config.yaml
num_hidden_layers: 14
hidden_size: 768
num_attention_heads: 12
num_key_value_heads: 3
head_dim: 64
intermediate_size: 2048
vocab_size: 32768
hidden_act: "swiglu"
norm: "rmsnorm"
norm_place: "pre"
norm_eps: 1e-05
positions: "rope"
rope_theta: 8110.0
rope_fraction: 0.5
qk_norm: false
attn_scale: 0.125
bias: "none"
tie_word_embeddings: false
parallel_block: true
init: "normal"
init_std_qkv: 0.0204
init_std_o: 0.0204
init_std_up: 0.0204
init_std_down: 0.0
optimizer: "cautious_adamw"
learning_rate: 0.000418
beta1: 0.95
beta2: 0.98
weight_decay: 0.8
lr_head: 0.00557
max_grad_norm: 2.0
warmup_steps: 509
schedule: "cos"
final_lr_fraction: 0.0
batch_tokens: 262144
max_seq_len: 512
doc_mask: false
train_tokens: 1615000000
max_steps: 6161
dataset: "wikipedia_en"
Each number is 200 + 30 x the weight over its row's rms, rounded and kept within 0 to 999. Layers, rows and columns count from 0. The size before them is the row's rms in percent of the matrix's.

# up: layer 7 MLP up, 2048x768, rms 0.0193, rows 358-369, columns 384-575
# down: layer 7 MLP down (transposed), 2048x768, rms 0.0147, rows 358-369, columns 384-575
# gate: layer 7 MLP gate, 2048x768, rms 0.0201, rows 359-370, columns 384-575
up358,101,140,191,187,187,229,187,224,207,147,219,213,197,194,181,206,182,189,235,177,199,187,223,193,227,198,167,257,116,226,208,266,275,168,156,198,157,168,202,147,155,174,169,165,169,179,164,172,210,171,213,276,154,181,249,186,171,264,217,158,231,202,192,196,147,236,279,206,231,175,206,148,185,169,250,209,211,179,220,212,143,190,180,184,240,212,200,189,234,190,212,252,152,206,224,198,199,167,161,227,202,133,194,236,209,211,238,231,206,203,241,213,147,143,236,193,177,169,205,190,149,205,260,173,182,163,186,213,233,190,190,175,238,231,199,203,192,184,129,233,227,224,186,214,239,218,144,181,198,208,196,218,204,194,195,234,186,183,225,188,135,236,178,187,170,224,156,174,236,233,200,247,244,172,192,188,211,195,190,203,185,196,212,157,174,208,227,228,177,154,230,181,149
down358,102,169,213,169,234,169,251,186,172,177,226,212,246,193,147,175,146,193,214,218,182,190,189,193,224,239,185,188,188,137,204,193,135,209,177,245,229,205,233,178,196,241,200,257,166,229,192,175,205,192,189,179,207,209,234,247,242,160,149,188,212,190,181,234,206,271,170,219,167,172,156,218,246,210,184,176,144,165,229,182,168,195,181,200,184,242,185,222,276,207,166,188,169,165,216,262,194,228,237,228,183,222,184,209,245,184,219,248,214,225,226,193,215,179,210,226,201,171,141,217,198,224,221,213,203,204,146,193,171,140,194,209,213,178,201,177,244,170,191,206,253,249,134,257,198,230,141,192,204,169,184,197,217,172,230,154,200,199,174,216,257,198,244,243,225,172,184,115,225,226,192,142,177,171,190,229,218,176,252,202,203,182,252,268,244,207,230,200,200,207,219,174,191
gate359,096,201,201,247,204,175,217,103,215,221,225,215,198,240,205,225,200,224,155,241,190,231,206,206,172,191,227,172,188,166,186,189,185,195,207,210,154,235,234,210,164,204,195,242,168,169,204,168,214,164,246,232,183,206,173,201,187,239,184,228,204,168,157,175,200,191,186,197,186,212,174,186,173,126,193,240,210,208,162,202,161,223,191,223,222,183,146,228,230,223,205,208,170,152,171,214,167,195,212,172,216,159,186,227,196,216,193,195,196,197,207,184,211,200,136,154,254,190,197,169,192,131,173,219,213,236,223,193,229,226,173,203,225,198,170,237,151,187,202,182,233,246,214,186,179,209,224,182,172,163,163,107,202,222,157,254,182,209,148,142,166,134,237,270,209,244,190,207,243,208,217,238,194,175,270,218,182,149,191,188,239,227,187,217,213,181,218,180,156,229,187,179,168
up359,099,199,191,256,259,177,238,165,197,168,221,224,197,213,167,247,163,178,163,223,280,230,182,266,216,225,179,212,221,183,176,171,166,154,166,171,240,228,205,205,211,162,216,234,170,154,196,239,293,194,170,193,239,201,153,191,236,180,154,217,182,212,182,215,201,177,202,239,185,210,175,218,167,164,225,232,194,167,184,277,168,199,209,198,199,207,199,206,242,220,217,187,164,188,268,198,206,190,162,200,164,232,261,192,166,221,222,177,216,185,207,223,249,207,148,181,236,190,223,201,161,145,186,177,188,219,212,176,191,220,185,208,219,219,202,250,190,218,212,177,271,241,215,241,117,219,209,175,185,188,196,150,170,182,167,221,225,187,175,196,160,203,196,217,159,231,241,194,204,166,203,208,196,164,190,205,192,207,206,209,185,197,219,171,202,184,179,202,172,189,160,174,248
down359,101,208,184,198,255,221,184,156,174,143,170,242,185,191,193,202,229,229,254,190,190,209,163,221,186,238,138,201,271,224,208,180,210,174,195,241,185,213,135,171,251,196,169,191,186,174,178,188,189,192,210,213,177,254,189,216,216,234,182,177,201,274,245,200,226,194,191,253,239,188,225,167,192,209,215,183,181,202,223,185,152,230,185,168,227,259,212,230,148,248,203,195,198,219,206,242,233,187,284,245,141,201,207,205,164,161,236,170,275,185,169,177,186,218,185,285,196,231,231,244,245,214,206,179,187,180,235,197,198,203,208,129,188,184,215,239,219,248,207,186,214,162,205,185,236,272,294,148,220,212,238,184,245,154,165,183,184,222,206,175,177,212,207,136,150,223,225,191,207,177,201,184,217,224,189,195,159,177,246,169,196,193,265,220,187,173,165,198,219,184,193,231,266
gate360,100,187,204,194,213,185,212,197,112,239,178,186,208,197,188,211,220,213,275,193,228,215,202,207,190,160,176,222,217,239,198,218,209,228,231,229,185,221,188,201,264,214,204,185,177,236,223,177,187,150,195,221,196,195,190,237,257,204,214,188,219,197,197,175,175,165,142,181,178,144,165,247,207,142,182,218,196,174,198,202,228,194,152,193,248,167,199,171,217,207,178,185,195,172,117,166,195,166,113,166,255,219,239,203,153,210,191,207,233,256,234,223,213,242,226,198,213,230,227,250,184,183,222,197,198,191,190,192,217,187,231,189,139,201,203,243,187,166,196,231,248,239,215,218,196,169,233,243,149,236,181,173,186,198,247,209,208,206,246,231,188,173,201,218,183,161,208,226,126,239,135,217,202,201,281,180,216,241,205,230,218,176,167,180,248,191,161,198,207,177,182,189,196
up360,100,169,187,216,234,144,184,195,184,197,183,197,234,199,235,176,200,183,214,195,223,176,213,196,170,219,183,223,179,232,190,189,220,201,190,211,146,123,191,209,205,259,169,205,192,223,234,240,207,166,253,217,229,163,195,208,119,219,194,186,168,271,247,222,200,176,140,204,156,186,195,192,152,213,184,189,174,182,199,194,205,180,168,213,128,192,186,207,190,208,190,221,201,177,228,171,165,177,216,127,192,192,231,216,188,176,212,223,226,161,231,214,175,196,229,157,218,254,194,246,226,201,203,231,215,198,192,196,276,183,203,161,174,227,163,226,202,151,207,250,183,196,210,218,192,184,234,209,211,216,174,148,162,169,171,198,218,238,239,139,195,177,159,188,236,173,124,182,190,221,168,145,205,235,220,180,226,219,181,231,192,196,183,254,239,244,171,192,195,239,182,149,191
down360,102,167,194,215,263,186,170,191,179,237,208,233,161,176,265,173,192,175,106,173,207,123,191,140,185,223,164,178,204,221,154,220,243,206,240,206,203,158,249,185,154,222,206,194,230,244,200,224,250,205,231,180,232,174,188,184,193,257,166,235,176,162,210,256,221,174,240,182,113,235,202,178,178,170,197,202,178,171,197,190,180,192,150,214,180,171,215,245,106,164,147,250,185,169,213,177,187,180,211,189,240,150,274,190,156,191,186,228,200,175,244,193,160,192,203,223,208,242,146,224,221,200,176,181,208,169,211,234,220,217,163,184,173,238,212,226,231,182,156,213,204,190,224,264,177,199,203,218,236,223,263,169,218,175,165,162,169,195,183,134,165,215,204,232,229,152,171,183,208,200,168,207,219,212,152,237,305,203,227,154,229,163,161,208,213,192,173,214,157,173,173,140,159
gate361,101,181,219,145,170,202,229,205,176,165,224,149,166,172,174,193,203,169,246,202,230,205,230,125,239,152,285,192,165,206,206,163,178,187,148,232,190,274,213,223,198,220,210,244,172,208,243,175,268,211,183,209,196,202,172,145,189,163,213,243,226,218,222,193,188,197,207,148,180,161,220,236,223,161,149,194,231,234,214,184,139,226,158,125,214,195,148,179,269,166,174,128,169,250,215,197,211,171,114,179,178,184,228,189,195,227,178,183,183,292,238,189,183,212,211,189,213,240,181,232,194,188,172,176,223,207,179,153,191,250,191,226,209,173,234,183,201,224,172,204,202,267,180,221,209,218,283,244,163,184,181,202,221,172,203,196,177,224,122,177,182,157,178,204,188,138,182,203,242,213,159,155,210,202,205,217,224,189,125,237,178,195,200,178,262,194,240,199,219,193,156,205,235
up361,108,259,207,181,238,191,172,239,244,154,183,206,220,176,198,266,184,140,210,216,219,249,235,229,176,208,205,152,181,227,152,129,173,127,196,201,198,229,201,219,198,152,210,207,208,156,196,204,188,204,224,162,257,208,190,187,227,161,176,244,207,238,197,244,177,177,186,190,192,257,180,172,183,189,202,170,165,234,211,192,202,182,159,158,124,233,236,164,160,218,205,197,235,180,227,171,208,208,155,169,189,208,215,147,185,175,151,193,230,222,189,223,224,221,166,192,207,166,215,180,240,243,255,253,224,168,229,228,207,182,163,236,157,172,188,167,165,184,197,141,231,210,268,234,196,178,233,220,180,222,213,178,192,192,252,183,198,229,206,199,193,180,168,253,201,252,231,240,200,263,243,155,164,237,178,188,191,177,254,211,217,130,199,222,204,205,203,219,231,211,191,204,214
down361,103,188,176,180,190,155,200,149,210,212,206,214,204,166,273,162,173,177,175,175,206,228,249,197,173,246,143,201,184,240,182,159,203,170,215,226,179,188,205,206,251,214,206,160,198,232,242,196,197,232,205,202,221,250,220,192,177,176,210,182,200,213,157,219,206,265,156,223,192,206,168,172,146,173,187,200,242,192,135,193,183,193,215,221,159,193,247,223,233,261,206,201,179,200,219,193,185,183,208,188,236,198,157,280,191,178,169,192,227,218,205,175,261,211,204,174,237,190,260,188,181,212,214,180,214,209,214,222,255,182,198,150,195,176,162,239,260,187,238,187,249,209,141,168,212,213,174,137,180,234,192,161,162,258,197,184,196,200,171,259,231,196,201,208,181,157,217,205,119,160,239,231,174,206,167,249,239,184,205,221,208,215,186,192,209,179,169,143,148,143,175,231,227
gate362,103,146,191,244,218,166,193,180,164,204,252,172,187,197,229,219,153,215,170,222,225,228,215,166,213,262,216,185,235,221,156,206,157,217,210,145,246,185,210,209,149,209,210,181,233,173,181,158,220,199,206,219,265,241,193,138,217,182,250,207,251,194,153,211,148,313,231,204,230,156,180,203,143,231,208,255,240,197,191,212,248,237,223,158,214,213,251,193,163,143,141,184,198,175,186,159,246,178,227,216,153,170,188,152,174,167,205,194,166,163,182,219,185,178,259,209,210,140,197,181,182,201,181,227,198,203,153,179,214,218,208,182,225,163,223,195,181,243,227,233,144,195,242,189,222,252,175,188,200,231,239,192,196,210,207,161,174,200,141,177,211,162,248,195,191,191,193,192,182,185,150,210,210,189,180,177,192,140,195,185,212,234,202,177,219,248,182,211,167,165,244,189,200
up362,101,269,221,147,232,212,192,263,204,178,193,199,248,172,264,229,164,202,146,204,195,144,154,202,206,145,156,205,183,198,215,149,173,200,240,201,213,163,206,222,183,225,157,170,178,211,205,224,208,200,266,196,233,135,200,254,228,182,156,206,223,192,279,256,211,170,177,173,200,198,139,218,223,200,215,192,210,196,216,194,205,207,168,194,170,213,227,199,200,147,205,187,218,214,208,194,214,175,206,191,255,172,210,238,185,257,238,210,284,236,207,217,161,166,178,148,222,217,235,179,230,171,212,182,154,179,196,224,168,182,210,223,242,161,168,242,202,158,160,226,214,224,251,183,215,216,201,189,204,204,230,194,205,231,230,195,202,166,203,228,206,199,207,272,214,176,238,166,226,169,206,254,211,192,258,201,210,200,196,209,233,235,157,192,225,216,238,163,188,165,248,220,174
down362,099,186,233,224,218,181,199,251,197,197,141,242,193,133,143,149,229,230,194,202,228,186,198,163,186,146,140,254,214,225,194,202,156,225,267,248,185,199,167,235,172,212,192,194,119,245,156,244,228,221,215,240,230,220,158,224,132,204,183,232,183,181,219,220,234,176,182,210,201,285,205,220,207,200,194,261,203,277,187,199,238,207,204,198,187,191,156,213,204,182,179,141,190,184,165,207,199,171,199,189,195,201,214,223,160,216,210,214,207,156,187,183,164,172,184,221,265,185,199,220,192,187,238,206,202,158,132,197,181,152,208,232,173,197,234,237,204,195,182,161,250,173,225,181,183,163,263,140,205,189,183,167,235,198,262,214,132,200,225,196,213,190,180,172,215,179,216,175,166,173,191,172,210,224,164,122,237,143,220,204,106,187,191,168,190,209,217,227,208,195,254,202,138
gate363,097,208,175,190,199,148,181,176,150,201,172,195,220,175,166,183,138,204,200,154,270,197,206,229,267,208,212,184,193,145,187,159,260,212,212,242,200,147,248,207,212,194,183,172,220,207,242,243,182,202,167,225,207,223,201,235,234,159,226,235,224,157,230,203,198,164,167,144,189,188,177,200,213,224,219,165,249,208,192,181,193,187,223,188,195,222,208,170,242,253,157,187,200,191,177,240,224,165,156,206,188,180,212,159,227,229,203,203,202,242,186,230,231,237,200,183,190,193,238,195,181,179,218,143,181,196,226,146,202,241,198,173,204,223,263,174,174,207,216,224,132,164,199,226,132,230,183,190,187,164,207,171,200,222,189,212,207,219,136,241,197,159,219,201,174,230,188,131,194,278,207,229,155,234,196,183,206,145,178,257,167,217,215,194,182,194,176,209,212,182,251,175,150
up363,105,192,186,159,222,183,238,162,192,249,193,191,197,178,227,197,239,250,199,127,201,209,225,202,278,215,160,245,229,188,200,215,152,222,145,164,193,246,172,204,174,229,216,171,152,199,185,172,186,212,169,190,162,197,179,213,198,176,197,152,173,177,265,207,143,170,201,187,221,191,205,174,223,162,209,171,170,228,205,209,205,201,157,197,170,233,246,183,241,203,203,182,197,229,243,196,160,182,214,225,192,248,180,168,181,200,133,224,154,137,266,229,213,200,213,224,211,232,226,213,151,213,210,195,204,203,150,211,167,204,178,223,167,254,205,207,170,249,189,204,190,165,206,152,206,232,192,191,181,214,167,199,178,241,204,160,144,177,286,195,194,225,196,169,173,185,176,175,200,181,164,206,187,130,246,218,134,236,279,234,212,196,203,196,154,197,175,227,215,147,203,236,198
down363,103,190,246,217,159,195,162,157,160,166,201,248,177,174,236,190,146,236,204,213,204,263,221,202,252,195,172,229,175,217,270,214,221,180,175,200,171,247,174,202,178,191,194,235,217,191,171,214,208,199,150,197,203,178,160,147,252,210,239,211,180,237,213,164,206,162,202,196,193,235,164,226,203,163,162,198,216,204,251,172,207,189,165,126,195,234,209,168,228,218,235,183,194,250,198,228,177,191,249,229,215,166,184,192,208,178,214,203,212,177,188,165,192,228,185,202,203,177,200,228,142,204,210,189,160,235,223,205,193,205,184,189,198,212,181,216,168,216,191,204,233,168,223,202,188,195,180,175,259,203,198,211,257,238,191,200,200,194,205,198,241,227,204,171,187,292,198,180,162,209,175,264,195,193,242,204,179,166,183,163,229,223,181,143,256,165,171,198,206,255,198,187,182
gate364,110,183,177,303,136,170,252,192,191,174,211,169,152,215,183,176,122,249,214,200,188,253,224,158,182,245,135,145,234,127,200,203,238,237,198,226,198,194,163,225,186,241,227,238,186,255,197,204,174,199,178,253,182,237,209,185,185,189,191,160,168,156,253,221,213,199,202,239,226,155,149,236,163,172,162,190,156,220,201,160,197,222,124,210,233,247,155,256,163,215,174,187,182,184,231,178,216,179,229,173,220,202,183,231,210,238,200,193,179,226,180,199,209,251,176,150,257,224,202,162,249,189,218,197,147,186,213,234,202,170,194,163,239,165,189,215,261,223,262,199,236,240,208,205,192,210,224,183,151,156,175,199,209,237,152,225,204,210,189,166,222,207,247,250,148,148,217,189,166,215,184,156,185,133,257,152,203,202,169,168,176,214,165,205,184,196,182,235,186,176,168,157,223
up364,109,195,245,136,185,225,206,173,195,209,235,193,192,185,198,200,228,198,217,180,193,182,245,265,236,162,202,200,131,202,240,203,182,194,174,202,169,208,222,206,184,210,187,178,137,214,241,218,215,211,188,214,120,165,190,218,165,203,130,200,146,211,199,186,191,221,183,158,233,221,195,217,229,177,173,218,155,198,195,240,188,228,190,183,207,203,193,198,188,175,174,222,182,205,212,153,186,235,219,202,210,185,206,206,261,255,195,215,207,135,227,247,182,165,199,175,226,194,220,197,230,167,224,214,158,153,231,229,215,191,215,256,170,224,133,202,238,255,205,202,157,188,226,247,235,197,208,196,156,192,160,203,243,204,240,220,205,195,191,149,263,187,168,228,178,187,222,277,184,171,201,292,211,185,212,240,183,219,214,199,167,196,190,224,191,205,225,215,200,159,116,209,228
down364,109,157,195,178,210,193,229,177,182,155,229,203,188,164,132,162,185,208,185,179,202,148,184,182,192,170,145,202,176,210,266,197,171,183,182,244,180,199,205,222,162,215,183,280,228,157,198,248,184,203,187,226,147,222,193,196,177,209,231,99,215,240,245,206,110,235,233,162,231,244,229,216,144,193,198,199,216,211,228,166,177,230,249,199,234,222,214,195,224,140,222,177,204,205,213,204,217,162,185,202,196,134,203,158,250,251,229,208,221,193,142,240,202,196,205,227,230,175,203,171,175,176,200,202,187,217,204,246,229,187,227,230,209,256,200,237,187,230,215,226,163,185,199,206,231,202,194,215,182,197,215,190,212,185,236,232,171,194,209,201,245,191,136,183,171,192,184,178,200,185,200,194,252,220,171,141,191,245,186,205,153,170,164,229,243,152,194,156,176,195,157,236,209
gate365,095,210,248,158,167,162,191,257,175,202,192,223,192,156,192,219,187,205,182,223,217,248,237,198,192,242,194,155,174,133,173,197,232,218,246,207,157,145,195,222,252,170,217,200,154,194,195,167,227,208,226,150,258,234,220,212,247,208,205,208,160,246,180,221,261,225,186,198,230,177,199,167,222,193,228,227,201,206,212,266,209,242,188,227,213,199,219,207,182,232,158,192,191,124,201,184,208,216,183,223,178,200,202,184,147,200,203,236,211,222,203,208,209,256,233,196,193,168,193,168,230,212,168,197,201,164,233,234,144,261,179,190,173,175,136,199,204,180,192,183,158,193,218,253,208,203,172,114,125,216,173,244,253,200,158,177,219,181,218,177,177,194,193,179,179,178,217,242,240,182,142,169,223,182,244,198,204,215,233,227,195,177,244,227,200,158,193,192,184,214,132,126,206
up365,097,198,186,212,229,147,210,207,151,184,207,163,236,220,245,150,206,203,227,247,222,138,191,277,211,188,220,186,207,199,167,193,186,202,248,229,195,203,173,232,196,225,246,177,157,246,236,225,181,187,210,166,195,192,217,251,154,138,199,167,194,213,232,256,148,231,169,167,175,168,194,278,181,190,194,153,183,204,149,185,217,172,192,197,223,187,222,188,198,227,193,216,197,194,178,200,196,280,218,227,220,220,228,233,195,197,164,203,208,230,232,209,224,210,206,205,202,176,232,209,207,227,158,233,215,187,206,198,158,223,231,236,206,209,220,189,171,181,228,246,161,238,203,209,201,219,254,146,239,186,163,210,191,191,169,156,218,249,245,169,129,213,163,170,166,170,176,254,196,143,170,201,184,222,185,209,177,236,138,188,230,259,156,206,202,211,217,195,219,183,153,191,210
down365,097,171,134,262,211,197,216,187,172,211,183,166,193,215,180,163,218,153,174,265,210,178,179,187,230,201,192,190,229,235,207,225,181,235,192,214,192,208,181,202,166,229,209,202,222,175,224,187,205,152,197,227,172,172,209,164,196,202,215,189,183,211,204,153,163,224,204,223,193,185,153,222,190,226,192,240,226,169,140,135,232,135,171,218,219,197,245,225,257,176,212,225,216,170,247,193,241,120,215,174,199,259,216,230,179,149,205,211,276,158,213,168,145,216,173,165,233,229,179,195,198,229,204,255,201,217,158,183,199,153,152,197,203,191,221,220,169,195,126,203,215,181,183,182,154,223,160,235,223,165,223,177,180,182,249,223,195,173,150,250,177,217,151,194,234,173,163,192,182,174,250,219,148,182,163,180,204,194,233,143,245,227,222,211,210,234,244,220,145,166,194,245,227
gate366,105,199,238,183,217,195,176,158,230,232,168,149,170,195,191,191,173,248,187,213,222,241,171,234,200,162,242,188,186,195,148,203,219,191,193,170,212,185,138,197,219,214,205,191,223,229,219,258,166,127,199,172,205,206,192,221,160,188,255,145,234,158,224,187,179,156,254,190,177,232,177,212,186,226,207,214,251,262,172,218,211,194,246,173,235,180,188,191,218,183,171,250,206,226,183,208,206,215,218,187,214,166,262,174,200,180,242,219,167,179,182,243,153,189,142,225,197,136,179,182,176,199,199,169,219,225,195,151,205,210,151,227,179,197,151,191,166,251,179,197,195,250,201,185,124,196,152,286,176,186,191,197,181,199,225,196,181,166,238,240,192,138,213,217,208,212,141,174,174,230,271,136,173,197,224,202,133,186,226,204,197,211,231,173,227,227,213,215,211,206,158,273,205
up366,100,189,223,163,206,209,171,223,215,211,181,212,229,179,197,246,166,180,171,146,181,223,182,214,237,181,135,170,173,195,194,186,190,164,192,207,216,215,216,236,178,173,211,152,228,186,243,231,203,184,179,226,234,239,128,225,231,200,202,224,223,124,150,183,198,226,208,181,197,187,190,160,221,182,215,169,178,182,161,207,120,230,138,177,220,218,239,200,129,200,198,197,202,216,190,194,244,190,249,158,231,207,173,152,210,250,212,225,200,175,199,212,244,194,156,176,203,216,208,209,152,214,163,241,197,215,171,132,194,179,206,208,196,253,153,217,171,260,111,209,235,236,186,250,231,196,227,209,188,189,171,237,210,195,239,160,225,181,179,173,179,207,156,180,201,266,170,121,187,201,178,247,163,171,226,220,234,131,226,213,248,167,174,244,184,187,190,145,213,196,161,193,163
down366,099,210,168,147,206,193,172,243,178,174,240,231,176,125,190,189,184,196,177,251,226,212,195,207,204,152,170,214,251,248,252,225,228,184,234,225,216,229,205,198,183,210,208,187,155,177,140,166,194,172,178,191,186,173,171,211,204,175,149,220,209,188,185,216,220,219,185,246,175,198,170,206,187,190,230,214,248,182,191,201,171,169,169,185,192,235,214,141,195,187,198,204,194,221,201,209,244,183,218,211,238,156,178,267,223,186,167,222,161,165,180,218,214,219,204,230,214,212,197,210,202,143,222,215,200,220,206,197,157,204,171,194,196,205,174,188,266,183,203,226,209,225,227,174,193,181,220,143,204,166,216,189,188,235,204,237,185,230,215,177,208,177,251,198,209,195,234,181,240,192,173,187,195,253,215,223,209,210,258,226,211,207,212,148,251,233,208,177,210,202,223,191,178
gate367,101,200,238,248,212,192,220,229,242,189,164,202,250,186,183,171,166,192,162,175,182,227,176,189,143,220,173,218,230,218,240,229,227,173,246,209,205,169,174,208,227,208,163,227,164,205,156,243,202,178,237,181,209,181,150,205,226,237,187,208,144,210,198,179,227,198,175,232,267,216,173,167,209,226,234,241,247,200,219,177,192,219,194,148,214,229,187,136,226,218,202,220,213,189,161,179,208,172,158,178,206,170,182,213,173,167,265,184,263,187,208,207,180,186,212,225,183,218,216,129,238,180,182,216,200,177,224,204,210,169,205,225,256,219,200,215,208,237,163,229,262,179,226,158,225,206,208,224,156,169,228,182,240,200,222,216,220,216,213,197,225,185,173,140,174,198,164,239,194,244,258,154,177,182,225,188,228,171,189,215,213,176,229,186,217,213,236,159,176,210,193,181,195
up367,098,185,216,189,174,183,186,220,240,216,223,167,274,224,181,184,225,196,226,198,193,132,214,216,184,232,215,159,207,183,210,233,195,162,162,217,155,213,179,197,182,180,184,211,168,220,223,192,268,153,254,252,220,201,244,163,241,228,197,202,177,228,206,215,204,188,180,211,225,191,182,186,171,183,200,201,231,193,156,182,249,210,203,188,163,221,198,188,192,163,281,179,197,212,232,209,220,213,202,198,179,229,275,190,195,249,192,152,240,192,199,163,203,250,204,185,208,179,243,200,188,169,156,206,217,192,175,232,161,164,213,208,186,190,252,183,221,204,206,197,183,210,242,148,193,224,150,157,164,215,210,203,176,221,217,213,168,248,123,243,205,173,236,189,155,230,140,217,175,133,181,171,241,239,149,257,174,159,223,195,185,184,186,222,239,191,225,188,188,208,201,249,220
down367,098,178,191,178,211,139,239,184,216,215,172,224,178,207,188,200,233,128,253,175,223,203,202,193,235,251,211,210,198,150,193,141,213,185,170,187,199,229,204,200,204,229,178,142,161,209,248,198,141,165,248,203,232,229,247,190,134,204,157,197,197,231,254,214,155,222,224,151,168,218,216,145,158,220,188,195,229,196,173,259,184,200,184,225,186,195,161,205,250,197,206,209,201,194,172,208,163,183,231,219,170,193,190,219,209,213,172,194,258,148,211,211,255,191,187,249,170,183,215,202,175,180,212,248,162,214,162,228,217,197,222,218,218,229,229,177,198,192,215,174,146,187,167,226,203,156,238,219,174,238,182,224,161,179,239,140,206,202,148,217,197,200,178,154,185,168,200,246,142,204,230,163,215,237,177,233,248,266,248,232,214,192,199,175,224,249,208,209,215,196,213,212,216
gate368,093,239,226,254,211,213,174,148,238,228,199,188,230,188,208,216,189,232,208,187,205,191,216,165,224,211,154,196,214,187,203,193,181,194,177,175,193,221,201,245,207,216,179,213,226,229,221,279,205,176,255,209,254,227,169,193,241,212,185,209,200,231,196,155,190,189,217,225,181,232,238,164,187,200,240,194,212,177,187,175,188,204,166,139,269,197,228,185,184,187,263,217,223,198,188,243,201,214,199,170,219,188,250,209,218,163,193,199,229,189,242,187,222,181,239,186,223,128,211,131,192,208,183,241,139,194,246,164,221,244,208,205,227,237,213,169,190,225,280,179,251,220,220,229,174,171,185,244,199,185,206,177,192,230,151,170,212,243,213,156,195,232,181,174,195,203,245,168,202,181,226,137,121,210,152,198,250,187,158,169,243,179,230,243,231,207,236,143,193,244,201,163,219
up368,096,180,229,237,188,166,249,254,191,206,220,156,180,207,162,221,237,213,190,205,223,205,178,216,198,207,215,227,182,201,199,184,124,197,220,158,148,208,208,163,200,249,197,180,202,196,247,189,179,213,231,181,152,234,146,225,204,241,200,209,172,223,219,192,206,266,170,202,200,189,193,192,163,190,190,257,186,175,210,210,214,171,188,182,250,191,192,195,192,189,182,214,220,195,188,186,196,184,192,158,205,176,207,194,227,204,209,204,221,211,161,203,180,126,143,175,143,203,194,183,260,221,230,226,182,194,178,203,235,249,194,215,202,220,202,171,236,224,185,146,120,180,244,185,152,171,189,208,192,240,236,195,182,199,256,153,204,202,242,244,199,201,218,196,170,188,177,207,254,237,210,221,190,252,196,176,199,233,269,213,224,192,152,218,190,209,246,242,243,184,196,192,196
down368,092,158,177,154,271,221,188,198,257,192,198,245,179,187,209,153,195,188,240,229,145,148,217,251,154,176,224,144,217,143,156,250,214,211,215,213,229,245,218,220,201,217,258,179,148,224,180,237,195,203,170,158,196,191,213,187,222,211,194,202,211,220,201,212,182,196,187,233,216,185,215,293,173,167,168,195,162,216,253,221,204,237,205,266,182,239,199,211,142,211,222,159,193,156,230,183,219,224,169,144,195,207,216,196,179,205,236,193,152,206,173,213,187,254,218,219,241,252,219,198,186,206,228,208,234,217,259,178,176,189,190,232,151,197,215,219,206,227,189,188,210,173,212,211,233,224,153,210,140,221,191,197,210,239,181,235,168,201,183,196,233,230,200,209,225,214,220,169,181,158,199,195,173,207,184,135,185,181,142,176,183,199,210,196,188,207,202,215,173,227,234,235,198
gate369,097,237,195,197,178,215,224,162,181,232,190,243,174,146,173,165,150,207,197,217,166,168,215,207,194,180,148,160,186,220,151,192,149,203,198,168,227,195,220,211,132,220,188,153,227,187,194,189,202,190,192,209,175,208,240,210,145,195,204,140,192,213,203,189,188,159,163,154,239,245,217,227,187,229,251,200,207,227,194,161,171,197,189,196,200,184,214,251,214,183,233,183,180,214,162,196,235,207,274,234,201,167,193,182,210,220,231,222,155,189,210,187,168,185,165,189,198,174,126,208,186,174,141,209,199,149,185,191,243,196,170,177,232,234,212,229,215,203,187,210,191,192,228,189,240,202,226,204,206,210,268,219,155,138,235,180,200,158,105,210,199,201,270,189,205,199,145,228,147,199,174,203,189,204,181,182,260,200,184,196,194,194,183,187,196,183,172,183,193,159,158,237,176
up369,097,138,183,216,176,168,214,194,210,168,179,232,157,193,238,259,211,185,202,191,209,193,211,188,168,217,151,258,161,228,230,204,211,160,146,234,271,217,187,228,189,176,181,184,191,216,206,197,205,201,168,187,255,169,196,153,204,198,214,170,166,220,212,198,169,137,199,166,170,184,194,208,202,171,197,190,232,171,202,192,220,188,219,211,313,203,247,191,248,183,212,244,190,212,183,189,201,219,189,229,171,207,229,186,226,215,221,211,247,210,264,193,137,197,270,200,201,263,201,190,230,266,187,217,170,182,168,197,148,163,195,243,191,217,125,267,128,231,182,225,225,198,223,203,240,208,206,235,222,201,235,120,224,198,200,179,217,187,149,201,160,184,170,184,215,186,222,164,215,234,178,183,178,166,244,212,167,162,202,178,214,201,189,296,199,240,225,205,170,216,183,193,265
down369,098,172,211,179,204,186,185,193,202,210,215,166,188,221,210,218,186,166,208,211,308,232,224,209,171,190,186,236,189,201,195,235,206,224,244,161,190,203,207,210,187,191,182,199,115,210,162,197,201,216,217,209,160,246,188,222,166,249,186,170,241,191,188,186,196,224,143,236,176,212,160,256,171,187,203,193,196,239,173,194,189,223,211,213,183,145,147,110,221,236,214,206,229,176,180,203,192,178,161,144,222,165,156,178,175,195,173,210,229,206,229,211,214,206,234,136,153,201,230,196,223,226,191,185,233,181,245,209,194,224,178,234,195,237,186,164,219,186,204,146,239,201,195,231,172,147,205,147,190,177,166,191,202,162,233,209,204,211,219,204,217,244,186,208,194,214,144,174,191,216,206,187,205,253,214,218,194,244,212,153,171,212,197,252,186,107,225,201,221,165,220,223,205
gate370,094,210,242,193,179,199,197,202,136,207,178,176,179,213,185,231,210,182,171,182,216,179,211,203,207,182,261,228,203,184,215,250,227,202,242,208,231,210,237,181,197,167,158,196,222,214,174,205,156,248,217,207,249,188,191,243,241,190,200,253,226,159,212,172,180,182,263,195,223,169,215,160,184,229,181,219,169,169,183,171,190,207,186,270,215,183,229,183,224,222,167,222,189,204,158,219,273,198,228,176,200,245,200,230,164,220,179,169,242,140,244,187,187,168,278,254,177,170,211,174,238,225,215,211,216,142,207,209,158,190,236,197,155,170,206,192,210,206,166,197,235,202,162,231,259,195,166,155,188,169,194,226,197,226,246,168,215,172,163,191,197,262,211,222,219,156,206,207,154,221,181,194,192,163,198,151,203,240,226,230,214,169,178,166,209,209,199,195,198,177,140,166,200